Weights of a small transformer language model.
Size: width 64, vocabulary 32768.
Architecture: RMSNorm before each block, no biases in attention or MLP, untied embeddings, normalized queries and keys, some layers without attention, local attention windows, gated attention, capped logits.
Training: a variant of Adam for these matrices, 249M tokens, 3967 steps.
Each number is 50 + 10 x the weight over its row's rms, rounded and kept within 0 to 99. Layers, rows and columns count from 0. The size before them is the row's rms in percent of the matrix's.

# layer 14 MLP up, 256x64, rms 0.169, rows 36-90, columns 0-63
087:39 54 33 59 36 45 42 63 50 49 39 36 58 58 65 46 65 47 54 53 59 53 24 56 55 58 55 60 52 61 36 34 45 59 54 48 56 61 67 60 62 47 53 76 45 57 46 68 35 38 44 50 50 51 47 44 62 52 49 51 36 53 45 62
091:62 39 38 47 48 52 40 41 40 57 29 52 49 47 53 60 59 50 47 51 42 58 48 53 38 41 37 47 53 43 67 31 61 53 43 44 52 68 55 61 31 40 47 66 65 48 59 48 37 70 40 47 34 58 63 58 62 46 55 41 63 58 66 44
094:43 58 55 58 41 48 55 50 45 35 61 50 72 55 52 46 56 47 34 63 64 57 52 38 50 55 59 58 50 48 62 43 41 53 52 67 47 59 63 51 55 51 47 59 35 39 43 59 49 54 64 58 45 58 61 29 54 62 83 33 64 51 46 55
135:63 32 51 61 29 44 65 59 38 32 42 26 53 54 58 49 68 44 41 48 54 40 54 45 50 54 55 58 48 63 51 44 38 59 49 54 42 55 68 48 41 40 53 61 47 48 66 37 52 38 27 64 49 59 48 35 55 42 52 50 59 41 58 50
105:58 51 50 58 33 29 60 69 58 48 51 46 54 35 51 57 56 45 41 57 53 29 53 46 51 60 58 34 53 59 67 49 43 65 42 70 48 57 36 51 55 57 44 59 40 45 65 43 43 52 20 59 60 68 50 60 50 45 46 58 46 54 49 48
118:45 37 61 41 50 45 60 56 64 61 33 60 53 47 52 50 48 64 36 65 58 38 49 37 70 53 45 48 60 35 41 22 64 40 36 43 45 60 47 49 56 43 65 64 51 66 38 45 55 50 43 66 45 50 55 41 61 56 46 50 53 52 39 38
095:44 40 48 37 48 55 73 50 48 45 42 42 65 46 62 65 65 43 38 57 65 41 42 41 46 58 60 49 47 64 52 49 34 46 48 47 48 56 71 44 80 54 55 52 60 47 59 51 50 43 54 45 52 70 35 39 58 57 31 54 59 45 45 41
094:64 31 42 39 50 37 56 51 51 54 43 54 63 47 60 63 67 35 28 63 44 48 57 44 36 51 56 48 51 51 66 44 45 51 36 52 60 67 72 41 58 54 42 51 56 48 59 36 52 41 55 79 64 47 50 38 58 47 49 49 43 43 51 47
115:41 44 46 50 48 42 57 48 70 58 35 45 49 51 51 61 31 53 32 40 40 37 43 43 67 56 50 34 72 28 47 39 51 39 42 50 59 66 63 47 39 59 62 69 54 47 36 63 64 43 41 54 52 49 53 45 64 55 48 44 51 46 48 45
099:56 40 49 60 32 47 41 59 53 50 62 53 41 52 65 58 62 41 44 49 60 32 57 43 56 36 58 39 63 59 51 45 37 58 46 52 52 51 62 46 44 52 76 54 55 41 56 59 69 37 43 57 53 51 42 41 53 37 52 46 66 32 76 43
100:43 43 57 58 40 21 51 64 67 47 48 35 67 48 54 48 54 48 37 59 44 50 55 46 49 43 56 34 47 43 39 48 44 46 44 28 61 68 62 69 43 48 34 54 41 49 33 56 42 49 48 49 60 55 50 33 58 56 49 33 47 44 63 49
096:55 32 59 50 34 41 66 53 59 64 54 46 45 39 48 64 57 55 48 56 58 41 38 51 52 59 58 38 69 35 45 43 47 54 61 44 48 44 56 33 42 64 60 60 70 69 42 58 43 34 46 61 49 41 49 46 64 49 43 63 59 61 38 39
110:53 56 47 46 35 43 49 60 48 31 65 48 57 39 67 61 47 56 26 64 65 45 52 45 59 56 56 31 45 45 37 50 52 52 42 41 50 60 40 46 57 35 46 63 40 68 56 42 47 71 32 54 46 63 39 42 47 62 52 52 49 35 45 45
097:65 56 44 49 48 39 63 45 39 49 39 49 51 60 60 72 44 64 54 51 50 54 44 36 54 62 71 44 72 62 52 55 49 66 52 50 47 32 52 56 46 57 44 68 62 41 57 51 53 64 49 56 42 48 67 56 65 60 33 32 54 47 56 56
112:47 36 52 46 45 32 61 40 47 38 38 29 50 38 52 68 63 36 56 51 49 47 57 44 51 47 50 38 52 57 58 37 37 58 47 40 48 51 51 47 39 47 40 53 65 59 47 26 61 39 61 65 62 66 66 58 47 46 38 41 61 48 49 65
100:56 41 51 43 31 52 56 53 50 57 44 41 49 69 52 53 37 52 40 49 48 38 36 32 41 73 48 65 47 43 58 45 39 39 44 54 61 57 43 68 33 59 37 64 43 39 52 35 55 36 46 45 54 53 70 59 65 62 35 50 45 51 58 52
083:48 48 46 56 51 54 63 42 37 55 54 40 64 50 60 58 51 35 47 46 60 58 38 52 55 43 73 46 73 40 42 35 55 53 62 64 51 69 55 51 52 32 40 66 60 27 51 56 60 66 43 63 52 39 44 44 52 56 52 51 54 67 47 60
092:44 37 59 40 48 37 47 50 48 60 51 48 46 41 63 58 57 29 54 49 45 38 37 45 67 38 78 55 49 55 32 43 58 48 41 43 47 51 59 60 53 32 71 60 44 75 48 50 46 63 43 51 64 37 53 44 58 60 52 47 46 43 58 54
125:58 48 53 71 33 23 54 42 50 54 35 51 72 61 56 67 54 58 40 59 39 58 49 43 66 61 50 57 61 54 58 41 59 72 50 46 72 45 48 63 44 38 55 54 58 54 39 61 55 55 47 53 45 69 46 54 56 47 47 51 46 55 48 49
115:42 33 48 50 48 38 74 41 63 44 50 48 52 47 57 71 69 61 53 54 41 59 41 47 46 45 38 45 45 34 52 33 55 46 60 39 50 41 51 46 54 51 71 61 54 45 56 50 46 45 48 63 58 69 53 43 50 52 33 35 58 51 75 56
092:52 35 56 48 58 55 51 65 37 54 43 41 55 22 44 63 62 45 44 67 45 51 36 51 53 69 44 46 51 42 47 49 45 52 48 59 57 50 62 50 46 51 60 59 61 39 62 28 43 69 57 62 62 48 54 46 75 45 53 56 61 58 63 51
108:61 44 54 63 40 29 49 41 29 41 35 55 48 62 49 47 49 57 49 62 34 37 44 35 67 61 50 48 56 36 41 43 59 52 34 34 59 52 50 80 46 49 55 49 63 60 45 50 36 59 53 60 42 45 57 45 47 50 40 58 53 59 62 56
098:45 47 51 40 28 51 32 43 59 42 35 72 54 41 54 45 35 45 50 63 26 53 52 46 49 69 55 59 43 60 56 40 49 68 53 50 47 61 47 48 49 50 46 60 57 46 38 56 55 53 55 64 48 54 39 54 80 62 47 53 55 37 41 48
102:49 34 20 55 45 41 39 41 59 40 53 48 63 47 67 60 52 42 46 73 53 57 36 37 44 50 46 50 53 58 46 35 49 61 49 43 44 56 41 50 47 61 42 42 40 64 68 24 48 62 52 64 55 66 46 42 46 46 41 53 50 54 53 47
108:43 43 44 51 45 41 55 39 44 39 51 45 61 52 53 67 46 43 49 44 63 42 57 49 38 60 62 41 68 43 55 55 31 57 43 50 61 57 60 71 41 31 52 49 51 52 49 36 54 43 27 42 45 46 62 33 56 47 47 46 72 37 68 62
075:67 47 57 43 64 29 44 57 50 55 60 54 58 57 50 64 56 49 40 61 48 45 53 50 54 55 82 48 66 69 41 48 55 45 54 36 40 49 51 48 46 58 39 55 53 65 42 62 34 39 30 51 60 45 49 45 56 36 39 54 44 49 47 32
081:51 50 48 66 51 40 37 53 59 36 46 62 71 46 47 63 49 40 54 57 42 46 60 51 47 54 81 30 70 41 56 55 44 66 34 50 52 42 57 35 59 44 42 56 54 69 59 55 59 55 46 46 63 47 46 47 57 46 61 54 45 48 62 66
125:52 27 40 61 40 53 52 44 41 56 36 28 49 51 56 51 57 34 48 54 54 37 44 40 81 64 63 49 49 42 48 42 51 50 34 56 50 45 60 57 41 45 60 60 46 67 47 46 55 56 57 45 53 46 49 34 64 53 66 51 68 46 57 64
092:49 50 52 56 44 51 53 84 55 46 55 47 65 54 62 56 59 43 46 40 66 43 29 42 47 50 59 47 49 47 56 62 35 57 45 55 47 50 49 55 38 46 36 61 50 48 62 37 47 27 29 49 62 58 71 35 49 56 52 61 38 45 49 48
120:57 37 33 67 40 55 43 48 39 36 38 54 53 53 58 75 68 67 39 59 56 46 30 39 68 60 59 24 50 67 61 43 49 45 44 50 55 48 46 62 52 47 64 58 61 45 46 42 50 50 51 43 51 38 48 42 46 47 61 47 50 57 47 49
116:59 50 33 34 47 45 49 56 51 54 41 58 59 53 47 48 56 46 49 48 31 53 42 15 75 56 67 64 58 37 46 30 39 45 45 53 63 55 57 55 42 46 66 57 60 45 45 47 49 59 33 55 48 55 62 46 60 49 54 47 60 63 51 51
097:63 37 51 35 39 48 61 56 32 49 58 52 50 65 49 56 42 37 56 49 43 45 49 33 65 61 61 51 56 32 52 43 34 52 60 36 76 55 49 64 28 54 54 54 39 43 61 45 54 52 51 52 64 47 55 62 60 49 63 55 66 49 57 55
084:63 55 60 57 43 38 40 60 59 49 59 66 52 55 56 70 35 53 48 49 46 28 35 48 57 70 63 43 52 66 37 52 21 31 52 63 57 60 57 56 44 56 38 56 62 66 53 44 56 61 48 56 53 41 50 44 47 52 51 52 56 41 51 49
083:53 40 43 50 36 61 61 62 39 64 41 42 51 67 61 52 43 49 52 50 60 42 40 39 62 56 50 37 48 58 58 36 46 48 41 40 61 57 53 40 63 60 60 62 73 50 65 66 51 32 44 50 36 53 65 37 47 73 56 49 51 45 54 57
120:41 48 36 31 38 42 49 45 47 51 38 46 57 37 56 47 50 50 55 51 57 47 52 32 70 74 60 35 48 54 58 38 47 56 46 52 36 73 53 42 34 56 68 55 63 62 46 42 54 55 46 47 67 57 63 49 60 43 45 47 42 66 64 57
079:39 57 52 43 40 57 47 48 38 48 30 60 50 57 48 52 60 69 40 65 50 30 43 49 59 58 45 50 67 50 45 56 43 57 29 53 46 61 26 48 53 34 54 63 38 50 57 34 57 57 38 49 50 65 48 44 59 42 48 53 60 52 63 29
094:51 40 36 32 39 46 49 48 65 49 41 63 55 39 59 51 63 35 30 73 58 54 47 45 41 51 39 52 61 48 65 50 53 59 40 48 45 67 45 52 50 32 48 53 48 54 66 56 53 44 60 75 62 64 46 38 51 47 56 40 44 62 58 60
112:57 45 54 48 36 37 49 39 62 51 57 35 51 49 52 57 49 46 36 63 58 48 51 53 52 57 58 51 53 44 70 53 52 79 53 52 52 56 47 72 32 49 42 50 52 62 54 30 42 57 45 62 49 63 46 43 57 42 69 27 48 50 37 68
096:49 43 44 57 35 46 38 64 68 49 53 56 61 57 50 67 57 60 37 54 57 30 49 51 42 59 52 51 49 64 71 56 51 54 31 62 40 40 55 56 55 46 53 59 69 40 54 45 58 57 57 63 50 42 54 37 72 46 56 50 73 55 64 51
117:61 38 50 57 55 53 69 46 55 59 46 53 65 47 51 58 67 66 53 57 38 32 38 48 60 45 43 50 65 49 55 42 41 57 37 47 56 68 53 56 49 36 64 58 55 46 58 45 64 48 33 55 55 73 75 50 56 63 45 41 39 53 44 60
114:54 44 52 47 30 45 68 63 58 46 64 39 62 41 70 51 46 35 35 58 60 47 40 52 60 52 65 45 43 44 51 57 43 55 41 62 41 48 55 47 44 39 58 70 45 63 49 39 42 45 23 54 50 56 68 32 58 55 44 52 53 59 54 51
125:44 54 41 61 40 45 60 61 54 46 59 31 76 59 61 48 69 40 40 41 44 58 33 37 47 55 64 52 45 50 65 54 50 50 30 48 57 52 58 70 61 49 44 53 46 58 51 42 58 43 36 70 53 49 68 42 50 35 53 55 60 52 49 49
115:48 43 49 53 30 39 58 59 60 54 50 51 72 38 42 48 60 46 55 67 56 49 34 28 59 53 59 64 77 40 42 48 47 54 43 48 61 46 47 51 43 33 54 49 58 49 52 46 67 57 26 60 52 60 47 52 49 47 37 33 42 46 57 48
101:72 56 60 57 46 39 66 48 58 53 55 46 47 53 74 54 59 34 46 60 37 52 51 41 60 54 69 51 52 43 60 50 49 41 55 54 71 60 62 54 37 43 65 48 53 54 55 44 45 45 49 63 63 57 61 48 60 59 53 34 49 36 76 49
039:43 32 36 50 38 28 55 51 47 46 54 48 56 53 69 57 55 51 25 60 46 44 49 37 60 53 60 45 56 54 59 40 50 58 40 40 54 51 58 65 39 39 65 73 70 51 56 53 58 35 42 66 62 59 58 42 61 59 53 45 44 49 52 50
089:45 29 56 55 51 56 44 43 56 57 49 65 54 41 64 54 59 42 47 55 25 28 30 41 44 62 48 48 62 42 50 48 44 51 65 62 45 62 50 56 35 48 70 62 43 63 52 51 69 35 54 58 64 56 48 36 52 55 43 51 40 42 46 55
094:59 50 60 53 46 56 61 53 47 63 60 50 60 43 64 45 36 49 50 60 51 42 31 56 59 42 49 47 63 53 54 52 31 52 16 37 41 64 53 44 55 53 59 62 53 51 65 41 58 35 32 50 69 59 54 35 65 55 54 52 51 57 48 41
100:40 52 52 54 39 50 45 58 49 43 53 53 78 52 66 50 55 46 30 59 65 45 49 34 49 50 61 51 47 58 59 49 58 57 53 42 41 55 45 47 51 38 59 74 37 57 46 51 68 64 34 70 51 48 75 45 58 40 60 53 54 40 52 39
083:49 32 34 50 61 51 36 72 73 55 29 58 42 46 63 48 40 42 47 50 46 56 24 53 44 62 66 37 61 60 47 48 35 48 56 46 42 55 62 54 53 53 56 59 46 68 54 52 53 49 40 61 50 67 46 53 58 50 45 35 50 56 46 57
096:60 55 45 41 38 28 60 57 61 56 63 43 61 63 52 47 69 44 47 45 58 60 61 50 62 60 52 54 54 34 52 49 45 42 51 51 38 62 54 51 50 50 55 73 51 59 47 55 43 47 53 73 67 74 52 40 56 55 37 40 48 45 69 36
087:38 39 42 49 47 54 37 52 55 39 53 50 51 34 64 51 79 52 43 66 43 38 35 37 51 44 46 52 52 34 41 42 58 46 65 44 41 55 47 33 36 33 59 48 37 56 65 51 53 61 49 56 65 52 61 47 45 51 42 28 49 54 62 43
105:50 40 36 64 46 40 58 71 49 42 45 38 42 35 67 52 51 61 41 57 47 36 52 44 40 60 55 43 49 53 45 47 54 44 26 44 48 64 60 48 46 51 64 49 45 60 51 69 40 67 60 65 56 48 36 41 51 64 47 46 67 31 55 42
074:60 44 42 57 51 48 49 41 55 60 38 51 55 64 53 58 50 57 40 62 46 27 59 57 32 47 67 56 58 55 55 60 52 32 49 60 51 53 45 46 37 57 54 62 46 53 68 46 33 32 42 48 35 52 60 28 61 58 56 39 35 58 64 39
109:62 44 47 38 32 30 53 37 54 49 38 54 52 45 48 60 55 48 45 46 65 40 36 52 56 55 50 46 73 42 49 37 49 52 50 52 45 66 44 59 38 55 48 57 52 59 61 55 51 43 55 67 46 46 52 62 49 28 44 21 66 36 46 61
041:62 43 36 49 40 32 56 60 51 54 49 51 56 41 60 55 67 34 37 64 38 40 32 25 54 65 69 44 52 52 62 29 49 54 51 39 50 50 51 57 52 44 54 60 50 53 56 50 48 47 44 55 60 58 53 39 70 53 61 43 64 60 55 61
# layer 14 MLP down (transposed), 256x64, rms 0.151, rows 36-89, columns 0-63
086:54 56 59 60 41 39 44 52 65 47 52 60 63 51 56 54 71 41 50 41 32 38 51 53 52 59 85 52 57 43 69 48 45 38 37 58 38 47 41 52 53 62 52 57 64 39 59 51 45 36 37 31 56 52 46 49 36 49 54 40 45 60 49 54
093:55 61 49 58 55 92 62 42 49 58 54 49 52 46 54 40 54 49 70 47 44 52 48 56 51 43 35 64 41 49 45 51 39 53 66 37 53 45 50 47 45 47 46 41 46 56 45 34 51 35 46 56 52 34 52 48 67 47 41 47 59 78 47 55
087:40 64 42 37 45 60 49 52 56 46 54 56 50 40 51 56 59 46 58 47 46 57 27 70 50 44 61 55 76 33 52 50 69 41 43 47 49 63 41 51 58 37 49 61 50 45 39 69 51 46 36 65 40 34 45 62 58 41 49 62 42 57 43 35
132:56 54 46 46 34 57 50 41 60 37 59 50 49 30 40 42 49 48 51 54 44 53 40 52 41 57 39 51 18 42 44 61 46 65 45 58 49 68 40 49 29 54 48 58 30 48 53 60 37 39 41 48 51 49 36 54 48 56 44 24 38 58 49 50
116:52 48 55 48 40 21 60 53 58 51 31 53 54 71 42 49 62 41 60 46 41 45 35 51 34 39 52 56 56 59 59 50 35 60 54 59 63 44 74 38 59 68 50 49 48 41 53 50 46 41 42 37 57 61 39 48 46 38 58 59 61 42 58 54
124:50 51 45 53 46 20 37 65 46 39 65 49 43 44 49 52 58 41 52 43 56 67 54 58 51 42 59 53 62 46 24 54 69 55 64 51 42 47 63 35 50 57 53 42 57 46 37 53 51 37 62 67 65 40 55 48 33 51 48 52 40 53 39 45
097:35 47 50 40 49 81 45 44 56 62 56 50 43 42 48 42 55 41 39 62 66 56 46 53 44 42 37 64 42 68 49 50 40 51 58 60 48 55 43 58 46 64 50 50 31 45 54 45 41 50 66 72 62 50 37 64 58 50 44 39 28 54 51 45
098:50 38 55 69 47 36 53 33 48 54 39 51 50 66 56 56 59 57 59 39 62 62 40 38 67 52 46 64 30 35 31 48 47 56 55 33 42 43 46 52 42 30 59 45 67 50 47 49 53 46 45 35 32 50 62 52 57 51 40 42 62 47 44 41
118:62 70 55 51 69 56 51 40 58 44 48 40 46 35 56 34 48 76 38 43 44 45 58 44 48 51 51 25 47 56 46 60 45 49 42 50 47 65 43 52 52 57 29 56 36 47 41 68 47 44 31 52 41 39 54 52 53 51 60 42 31 53 43 46
100:48 60 38 43 52 92 52 57 56 42 51 48 53 52 45 47 43 31 57 42 44 58 46 50 58 48 54 48 40 44 49 30 49 47 55 35 77 54 58 43 50 63 52 52 39 62 45 48 44 66 68 52 62 40 49 52 58 58 65 45 55 42 54 54
100:48 37 29 51 53 62 46 51 57 50 53 58 45 51 59 40 45 56 33 54 49 38 31 51 74 27 43 65 46 35 47 36 43 43 64 34 47 40 57 51 53 52 42 68 36 44 42 53 41 55 53 29 49 60 44 44 60 46 51 54 37 57 54 61
101:44 66 47 49 53 45 44 38 21 42 56 42 44 63 56 43 57 52 40 32 50 44 42 53 57 50 54 30 40 63 57 51 43 47 30 52 52 62 32 63 57 45 48 40 44 42 62 47 60 59 49 45 36 55 41 45 42 65 59 46 43 25 58 53
114:33 51 46 57 39 32 51 55 61 58 57 56 50 57 34 61 57 45 54 58 64 57 46 36 30 31 58 72 58 47 59 44 59 44 60 57 50 58 47 55 50 59 55 48 49 59 43 49 48 23 54 41 58 50 53 77 56 55 49 48 31 49 62 51
100:25 42 46 57 51 45 44 58 45 62 52 56 67 54 44 37 45 38 52 65 42 46 64 40 48 44 33 62 37 58 42 49 45 55 47 58 37 42 59 66 32 52 49 43 45 43 49 58 64 47 37 49 44 52 38 68 21 55 60 41 57 45 45 46
120:59 51 47 38 45 59 43 48 56 49 59 48 32 60 62 67 57 48 51 69 61 40 56 57 43 42 64 48 50 52 52 41 47 40 51 47 56 51 78 36 50 32 48 42 36 47 51 50 50 51 54 66 42 49 65 46 49 57 57 70 29 33 48 30
096:51 62 41 44 38 46 71 50 51 64 43 70 39 41 62 42 58 48 56 54 52 48 38 32 76 37 63 66 48 35 52 47 54 52 58 48 62 57 48 43 61 40 55 65 49 43 38 51 55 44 31 35 63 58 54 48 51 44 63 54 44 62 47 55
082:72 52 55 42 54 38 46 59 47 38 25 56 66 42 42 58 49 58 44 55 61 62 55 41 43 46 71 52 60 47 43 50 64 44 61 46 61 41 56 54 59 43 43 73 35 55 50 43 34 63 33 44 45 35 43 52 52 56 56 50 36 49 41 62
097:49 43 54 50 61 51 44 47 48 56 69 38 48 58 54 74 54 62 29 56 34 58 53 54 34 53 56 39 75 54 62 59 56 55 55 61 41 49 56 46 34 62 52 58 66 36 52 46 55 46 71 46 53 43 48 33 46 44 50 31 56 41 51 55
126:77 62 63 61 49 58 47 69 54 67 51 59 46 71 44 54 50 59 46 71 61 44 46 50 55 45 53 52 56 60 54 69 52 59 54 44 44 42 41 49 46 39 65 47 43 60 43 56 51 43 48 65 31 52 43 55 48 46 48 60 42 59 53 23
110:39 50 62 49 58 44 39 39 49 47 45 40 33 38 65 39 55 49 52 42 56 44 49 53 56 37 36 67 68 72 40 60 57 55 52 44 47 45 39 43 43 58 47 54 38 56 51 41 33 55 69 53 29 47 49 48 33 39 66 67 46 61 45 56
100:69 43 61 49 57 50 73 47 43 38 46 60 50 46 41 32 50 55 61 56 49 58 41 46 50 42 49 51 59 71 32 39 42 57 69 56 59 48 60 54 45 59 51 50 33 33 42 46 40 46 68 62 40 47 43 64 53 45 43 69 45 43 45 39
111:39 49 48 56 75 19 37 56 52 58 37 45 51 46 35 41 52 34 37 38 60 53 38 60 44 47 46 60 42 47 63 55 40 49 50 40 43 52 46 59 54 51 62 57 44 48 38 47 48 41 30 61 49 28 65 47 44 52 53 50 48 66 56 45
088:56 49 39 55 69 38 65 57 36 56 68 29 51 54 49 49 60 43 47 50 66 60 47 62 52 45 48 47 67 46 56 52 50 41 60 61 60 44 57 62 48 51 58 38 43 56 52 47 47 56 47 53 56 46 74 39 21 38 57 39 47 71 60 47
109:44 46 51 52 40 38 56 61 46 67 58 42 43 43 55 44 51 49 59 33 40 64 58 48 69 71 58 34 46 47 33 33 47 46 45 68 71 53 53 76 42 46 36 41 64 48 51 45 34 48 43 55 55 49 38 52 50 50 63 47 46 42 47 53
105:36 49 63 58 66 43 43 47 48 36 51 66 33 32 57 67 40 39 54 28 46 46 55 53 35 53 50 59 71 60 40 53 45 38 64 39 45 57 57 40 73 35 53 49 61 56 53 51 56 47 57 49 44 44 47 51 52 50 40 63 52 65 56 40
079:48 48 54 63 49 52 47 36 41 25 57 62 51 47 40 61 46 40 59 40 51 55 43 24 68 45 27 54 48 53 39 43 50 58 47 62 47 59 50 59 34 47 43 37 49 50 50 60 58 49 27 37 53 58 53 56 40 39 51 43 35 31 54 51
083:46 53 34 42 49 75 55 39 59 53 65 67 54 72 38 52 27 73 62 48 58 57 52 51 48 47 60 54 50 57 42 63 50 49 57 57 45 36 46 54 67 58 36 66 43 47 47 54 39 43 41 38 59 44 43 54 40 36 48 44 53 48 42 42
120:36 40 38 54 53 76 28 34 37 56 51 37 56 49 56 48 61 52 41 30 39 42 32 47 59 45 54 64 38 51 42 57 42 52 50 52 35 59 56 56 45 48 52 71 39 60 60 56 59 62 51 49 41 54 56 42 57 55 55 60 65 42 64 46
089:58 53 49 58 54 88 59 54 46 59 61 30 43 50 56 52 38 45 41 45 82 67 38 36 42 56 32 48 47 50 58 42 52 46 69 37 64 46 61 60 44 56 49 42 54 45 50 47 54 56 65 50 45 51 51 52 45 47 56 45 49 49 49 54
121:48 44 31 67 57 77 49 37 45 43 59 49 37 58 53 62 63 66 48 53 45 52 56 58 56 51 42 45 53 64 40 50 60 50 53 39 48 44 40 39 56 50 64 54 62 48 40 45 50 27 63 24 45 58 54 55 43 52 39 64 32 48 50 47
114:57 53 40 42 38 86 62 55 36 72 47 49 58 68 59 71 36 50 56 52 47 55 49 54 36 62 39 47 62 53 54 46 37 56 51 54 61 59 52 44 44 41 37 47 45 46 39 39 50 38 47 51 59 52 56 60 46 45 52 66 62 37 44 55
099:44 51 54 52 45 73 42 41 48 63 66 62 34 47 60 33 55 44 69 19 71 52 52 58 50 45 40 42 36 53 51 42 50 38 61 57 54 50 37 58 68 52 58 44 53 52 58 46 58 56 31 52 55 54 52 54 48 45 52 60 39 58 40 38
089:51 53 45 52 60 51 54 36 47 43 48 42 32 52 62 37 72 48 45 49 47 56 46 59 42 41 50 61 68 32 50 61 63 48 45 47 50 44 31 23 66 48 41 46 40 38 44 67 41 43 51 44 36 51 45 57 62 46 47 65 65 52 35 44
087:37 55 50 51 51 65 41 39 71 52 52 50 70 54 61 60 37 53 49 56 54 51 42 31 36 65 39 40 44 48 45 51 61 41 52 48 34 51 42 54 57 40 38 37 25 46 34 54 54 46 51 55 37 38 66 45 44 39 43 63 34 47 43 58
116:35 50 52 52 70 46 46 43 51 71 52 65 46 61 44 41 27 59 51 40 54 47 50 49 47 34 46 56 49 48 51 39 57 28 42 54 52 53 41 31 45 42 35 34 58 43 51 47 65 59 47 56 59 47 40 56 49 65 56 63 46 75 50 37
080:57 44 46 60 55 27 40 41 36 58 62 30 52 65 38 56 52 50 71 42 49 59 57 61 51 48 48 47 55 55 46 48 48 45 47 47 57 53 49 39 48 39 48 53 76 53 58 49 41 52 60 36 62 33 30 64 58 68 58 48 54 50 29 54
096:40 62 37 63 46 63 55 56 44 70 47 55 40 47 41 58 50 53 63 46 50 38 32 43 58 51 36 42 39 49 59 49 37 61 52 41 64 45 49 52 52 51 34 58 36 47 51 32 38 51 43 27 29 49 49 38 41 62 49 47 60 30 47 57
104:53 46 56 61 44 53 52 35 39 44 40 30 40 57 60 63 54 52 62 49 40 66 49 58 52 51 34 58 33 58 65 53 34 64 59 61 64 44 54 43 47 37 51 49 38 46 54 59 67 53 58 61 52 64 51 35 59 37 35 46 53 33 39 59
100:54 53 53 51 57 57 44 39 33 46 54 44 57 60 46 51 49 34 41 41 35 63 49 60 67 60 65 39 51 36 46 37 49 52 54 46 48 66 38 72 41 38 57 39 46 67 48 45 36 34 57 30 61 54 46 48 44 59 54 59 36 42 34 58
114:42 48 66 52 62 72 57 30 56 69 56 45 34 57 65 52 44 50 45 57 57 46 49 59 59 40 22 51 43 41 49 60 42 45 43 47 47 54 35 39 59 48 53 23 40 45 58 48 49 29 45 55 49 61 54 50 38 45 41 52 45 59 52 48
117:59 55 42 42 46 55 60 44 34 81 63 50 26 41 47 48 41 51 52 53 25 51 54 71 59 41 50 54 57 43 44 45 31 51 40 48 50 48 34 45 53 38 51 55 46 53 44 42 43 41 56 43 56 35 43 31 56 43 48 47 60 61 63 52
115:43 62 60 57 44 50 58 46 24 52 50 57 53 59 38 54 37 29 65 48 59 53 40 43 58 47 49 63 48 29 57 47 50 38 51 25 49 40 45 39 58 42 55 53 55 46 47 53 42 68 40 61 44 66 52 45 47 48 64 30 68 45 54 50
112:59 52 50 40 63 56 42 51 50 58 35 62 68 35 32 48 59 57 73 58 50 52 70 51 47 41 58 44 58 53 47 56 48 41 46 57 42 50 32 58 51 31 59 40 29 56 58 45 48 54 24 44 48 59 39 55 59 49 49 37 56 62 42 43
098:61 48 68 52 49 33 42 66 58 47 50 60 33 69 48 55 58 46 47 49 47 58 45 51 52 59 57 39 59 58 38 65 52 42 36 68 49 28 49 55 31 40 64 31 51 62 61 43 60 47 45 43 44 48 65 40 47 43 38 59 47 49 61 43
029:52 47 56 50 74 43 53 54 46 44 48 67 55 67 33 73 51 64 69 58 49 54 50 45 55 34 57 51 50 53 41 46 41 22 55 45 45 61 42 41 43 59 61 53 48 39 51 46 41 39 39 54 49 49 39 54 32 61 47 59 63 55 63 40
092:43 55 48 47 62 95 46 45 47 44 33 44 68 47 50 50 37 50 46 62 45 67 56 57 45 68 40 41 62 56 46 42 54 58 50 50 48 53 50 46 54 49 35 50 46 46 56 44 45 52 46 48 36 70 48 39 52 53 59 34 42 64 53 51
093:42 42 53 57 54 31 48 45 63 43 48 43 39 44 41 56 49 53 52 32 41 48 65 43 30 66 58 52 59 39 46 39 56 46 74 58 61 52 40 48 56 45 65 48 45 40 45 58 48 57 65 35 38 61 38 52 34 53 37 61 61 40 69 50
091:26 63 30 48 37 71 39 50 54 57 54 56 44 62 53 59 49 45 30 55 67 58 41 54 49 54 36 67 39 51 48 49 58 36 60 57 54 44 40 43 52 65 49 44 55 45 38 60 64 33 52 55 45 35 54 51 55 50 49 60 58 71 57 49
083:41 62 38 52 66 36 47 38 38 40 46 67 57 42 54 49 49 42 60 79 47 70 52 48 45 53 53 60 55 53 42 45 55 24 60 44 48 46 61 44 41 52 52 41 51 43 57 51 64 60 44 64 41 34 65 52 60 63 64 42 48 58 43 52
101:39 48 49 38 46 53 38 55 27 50 66 59 61 33 57 68 58 57 40 37 50 60 62 35 50 47 58 54 47 33 41 62 39 47 40 44 45 53 56 61 51 68 56 57 52 56 49 43 69 44 54 61 40 49 53 42 41 51 59 44 45 72 64 34
090:50 43 54 41 45 90 45 48 49 52 49 55 33 69 60 50 33 66 62 54 54 44 50 47 57 52 46 64 43 44 34 61 61 49 56 39 51 46 59 59 45 52 49 60 42 56 43 57 60 36 53 50 43 49 45 47 62 29 40 48 65 37 50 42
107:58 63 48 42 55 21 60 52 48 36 39 52 41 47 69 43 56 52 63 36 43 54 52 59 34 51 57 57 30 42 61 46 55 42 29 50 49 43 53 59 51 44 53 49 54 43 54 67 57 35 53 39 41 64 49 47 54 52 39 70 54 34 46 34
082:54 54 54 59 53 15 68 45 58 46 50 60 48 35 48 42 34 60 68 38 49 63 43 49 59 37 57 61 35 55 44 57 60 50 50 43 57 56 59 39 50 47 56 27 62 52 40 58 39 49 48 54 55 33 36 52 46 37 42 62 47 45 46 48
119:42 53 64 51 54 62 62 34 58 54 41 63 42 51 37 52 52 70 41 67 36 57 50 55 57 54 45 55 39 35 62 46 41 45 50 53 38 54 36 43 59 56 63 53 73 44 49 32 43 57 61 54 48 57 53 35 59 34 39 64 34 60 48 43